config.toml
n_layer = 8
d_model = 512
n_head = 4
n_kv_head = 4
head_dim = 64
d_mlp = 2048
vocab_size = 16384
activation = "swiglu"
norm = "rmsnorm"
norm_place = "pre"
norm_eps = 1e-05
positions = "rope"
rope_base = 12400.0
rope_fraction = 1.0
qk_norm = false
attn_scale = 0.125
bias = "none"
tie_embeddings = false
parallel_block = false
init = "uniform"
init_std_qkv = 0.0188
init_std_o = 0.0
init_std_up = 0.0188
init_std_down = 0.0
optimizer = "adamw"
lr = 0.00089
beta1 = 0.95
beta2 = 0.99
weight_decay = 0.088
lr_head = 0.00476
warmup_steps = 260
schedule = "wsd"
decay_fraction = 0.283
decay_shape = "linear"
final_lr_fraction = 0.0
batch_tokens = 131072
seq_len = 768
doc_mask = true
train_tokens = 845500000
steps = 6451
dataset = "wikipedia_en"
Each number is 128 + 32 x the weight over its row's rms, rounded and kept within 0 to 255. Layers, rows and columns count from 0. Numbers have three digits each. The size before them is the row's rms in percent of the matrix's.

# layer 4 MLP down, 512x2048, rms 0.0517, rows 468-511, columns 0-63
095:098118110141166171081124122123165106083056105126133118139161100154126117177116133088144132144108185162163121155079116089135096164173106098087123131166198133151195076127101175119077101109109141
100:096165120172106099120089179117118117124099085201110119139174093105103143104105084143147136151117131167199113093156096129112131111189087086145185141122128163098114128113136173111107079131105153
100:157116191122127032100088140120132133132040160104089133100126101114140079098165129126130120107140049083135115092091093149118089109116116132117155077071109102125117155115145106102083091173071092
093:151066136142204131114119072152135180127144110089098049135098079081157134117115122110188114159167126123129111100132149142180105189079112000124102144119142095159109152067132132125096103141108156
102:147124173114137156087135096078197121166159064164134119112135146144110136115089126150161120160135054101104169056124123131123059116098110073144125111138153161167137099174114129081116145146111119
099:120151107106152135086155115148096114043086108145155206175163136149081131136128109150143153133110172134092108182118085126117188147150145149123161062131130111127105172107074065138082153104102081
093:137171109117153126187134070118099163134117110055110096132168121103038150162141122156127119170117219089130155079139081121104184119168174147098189110131124134154147149152085112031107125080115120
098:167169155077116084047142160108111153132108169107136224140122156111120095153081093140131135155132177122114173159219140142116160145113113115175144117125127161170105172122120099113129131113202105
097:126146147108181125107101091131143166161099099109106130130158121131086105147152105156150127102103133151137094108082104159150114158101098176142111118113120131158143208108112125106077105141175079
101:183140107123162154141159115127165072133147177122157148095140149121125125116109126130090112102080222130135096138167148128140119089128152119132072119150160126093187107139108071142104090154142123
093:091110051089108138063120137122105148192105126169107094107071062186138088111138162112142135142149130107148206152143126122125130155156111177160061145081157106094098116073142115081144155121123219
096:131186104105139138136124089110166190144139111107100089091095134192118108183143106141186138128151140138141151125146146086180133095135116098121046110065124105104116094102092191155129082138112067
093:117136114108094156075105158071180151150126174135089094094152152157107122162156103146108109175140162087085161093116073051111191109052149153081144095120078157130130106104121152151108111068166122
094:133141151122161136171122192054092052144106158157113149170134149102133128146141105121086097182148134127072115109133131148148110083117122146131118166170109125153184094140170178143123200149140112
095:068081106124104175210104093228106057084121130158108130103095124185098123119133107166136160087126168080055157172130129129127131093145114123165076072149116136112103110095102113118139150127142159
095:059092086140144138075113097138137131127096058138148085112147143133091136092107104137136104136121128130168070125195170172133173195119184100078094093112187146122059082136188094103079093125094150
195:187106156099156116101187135174141086117183106091180157176114126139149113087117118050066088101074149117052133098084159138061099091111087156160090154099152121166145126121187082152136167133138131
103:110159131156137103179136110149070115062169140144172132141116104091131128060172127062100146080188071083169135075117120110135072056109099151117124134079193123144141090158108165150140082208117092
099:153143077154089127140147114116067105115100119178123191089105177096155171116111104085120123116119153160132077118071068134061118085101125147144130157140077154153096110077139081118108188103178135
097:139174134117149098123114134155155112152134075141133167154149161130135156140086122114163209107195151117185099065182139102128142160122100117124163128161216125150108090148084117177167149081106130
100:088114140161153183179104057159137176180133076086057149123148124123137165138096151177113138121161154155108119068157082169190157121113109119158149049134116142159123163116195109124151080145140038
099:094169138039096114093113116139145132150185133096130122114142157107132092080134137150104161105098102132178120103117087103100138082093077161143148126106147153127087051130102114124179180146118125
095:120141162128142117147123198111146126124125125124112126127136186129127131170104141133126122159070073134116141105110159115147166097185139113095116136138096135174109111159099111084138230089133100
098:161133186088073098079172144099159157160156127148131120185096105132082157094053120152120074104114116143156122149136110146058148062178096122159063137121075185129154128086059144156087144122197095
099:180085138125076092178110128160130094107102141085118123141096151190098100136123099111170113158158136077142170117152122172173163121141124040075150130155144126123063133102169057118121118147154100
100:094133136143211146093117140113093130132076113135156154117114146140117140157115140121152129113133128094116099135079142157088046115127143118113118142099149124084179139160173098127147099116146125
097:107145132118087134102073119162133132119160156140163084159160157137104155147076098114119126150187121138095131126144114181122157120182164152100116102200086175124209160161116129152135121132130103
094:118152111144141150111147096094137162140151095105103155110070120133145060116130163050056131115116128113108174093137121080156193085116135185102109146093152127173114061099144149140090106095169138
099:150120204116150060171135143108171129113201099140157110132090144134158147108105106109107105158154175119128121112142125142080134082107108200095081096175098172165141140153161142110150119120124111
097:147109106097154119126135137117160136176147093102101068096119101084087127140156123082159107013083089088128194168191087128124064085195126121126133132163123149138097130117145140163144130088118117
101:174107119170080090097133128196160212124193181092169100125142111061187119169116146128156159105113128076121123056111146098152110175090133131101079128107108142097095125149132110136133147170131152
094:153129168052145105103165131131121098115168158142123075170124100122127140191159152117083129116132116135120145165166157126100159184136160123158121164146193156131119099065172123075118143167073109
097:143143168165070118151151125124123102158112124117138108106113118131154118108076129151149141157094134141157162171162084109138176062094146160181139089086164065182118110151159190158206121193144133
097:104160164131110135093102110098129129130177102164156092106101128114090082159108187140123109095106105146114104083142166114159061054181060141156147166136088150129130129091148092128189121132126074
101:191123075122144176135135075158136131151065133086133125175200124160128111119155115145153122136137121129117103154159123109133124087128140146162135091101113121116114090123116102106152079130126106
098:103091069140065197097162158075095142104109132076122147097149173102063075134186159094107107060121148133137099102090142161086161162132140145121163084105130164081118138122106080163079118103171140
094:187132098155135085148065162143095124099100092117152131112181122126102100073146082081120111093138111132083129107085098137145179083166091082098134067127119140109136139132167117163116112129147077
098:213172116189087085141123154129143129117150072129070098136125140161130126105074168107100100117097102107114116113156117126193135132168129103160113164114151106168176140141166132107071071159114102
098:124141140131124131169134118136125135096165157095126098112155124102148110121176074156115151168092118112096140166121193127113153097130157096089111097109100126202179110115050090112092152173067150
092:043175139097120163154187126107113055111180102165073164110157054147230141089141054203082126156181151165124145129127096172144084056147243116178154106149088111117108125152153109106121147114097144
092:123120169121111148171092072098149153133129206126134124184153123116115125095151135140074140118113106166146131129141134113162150197154124119096147137153152133202096090171137112142179121091155060
097:137129130132147125121135104100104143152150091140123160156186113081115105108167174103128163154154135168141075086094096170136148130122142188155152153169132129089140121123090152145110128119102111
096:148112080091128084164135135077113203098133092136155096123079092106191114152146091130100123128094150120124120095167117104140159163122090108146138177130112164104185124099155106137151165140128132
102:134149120118166141079076133133116082103128132119085153122155109139122108096107143171149158125146146145104087083166100125194119126141181141140126101107129158184122171137128116141158192173146164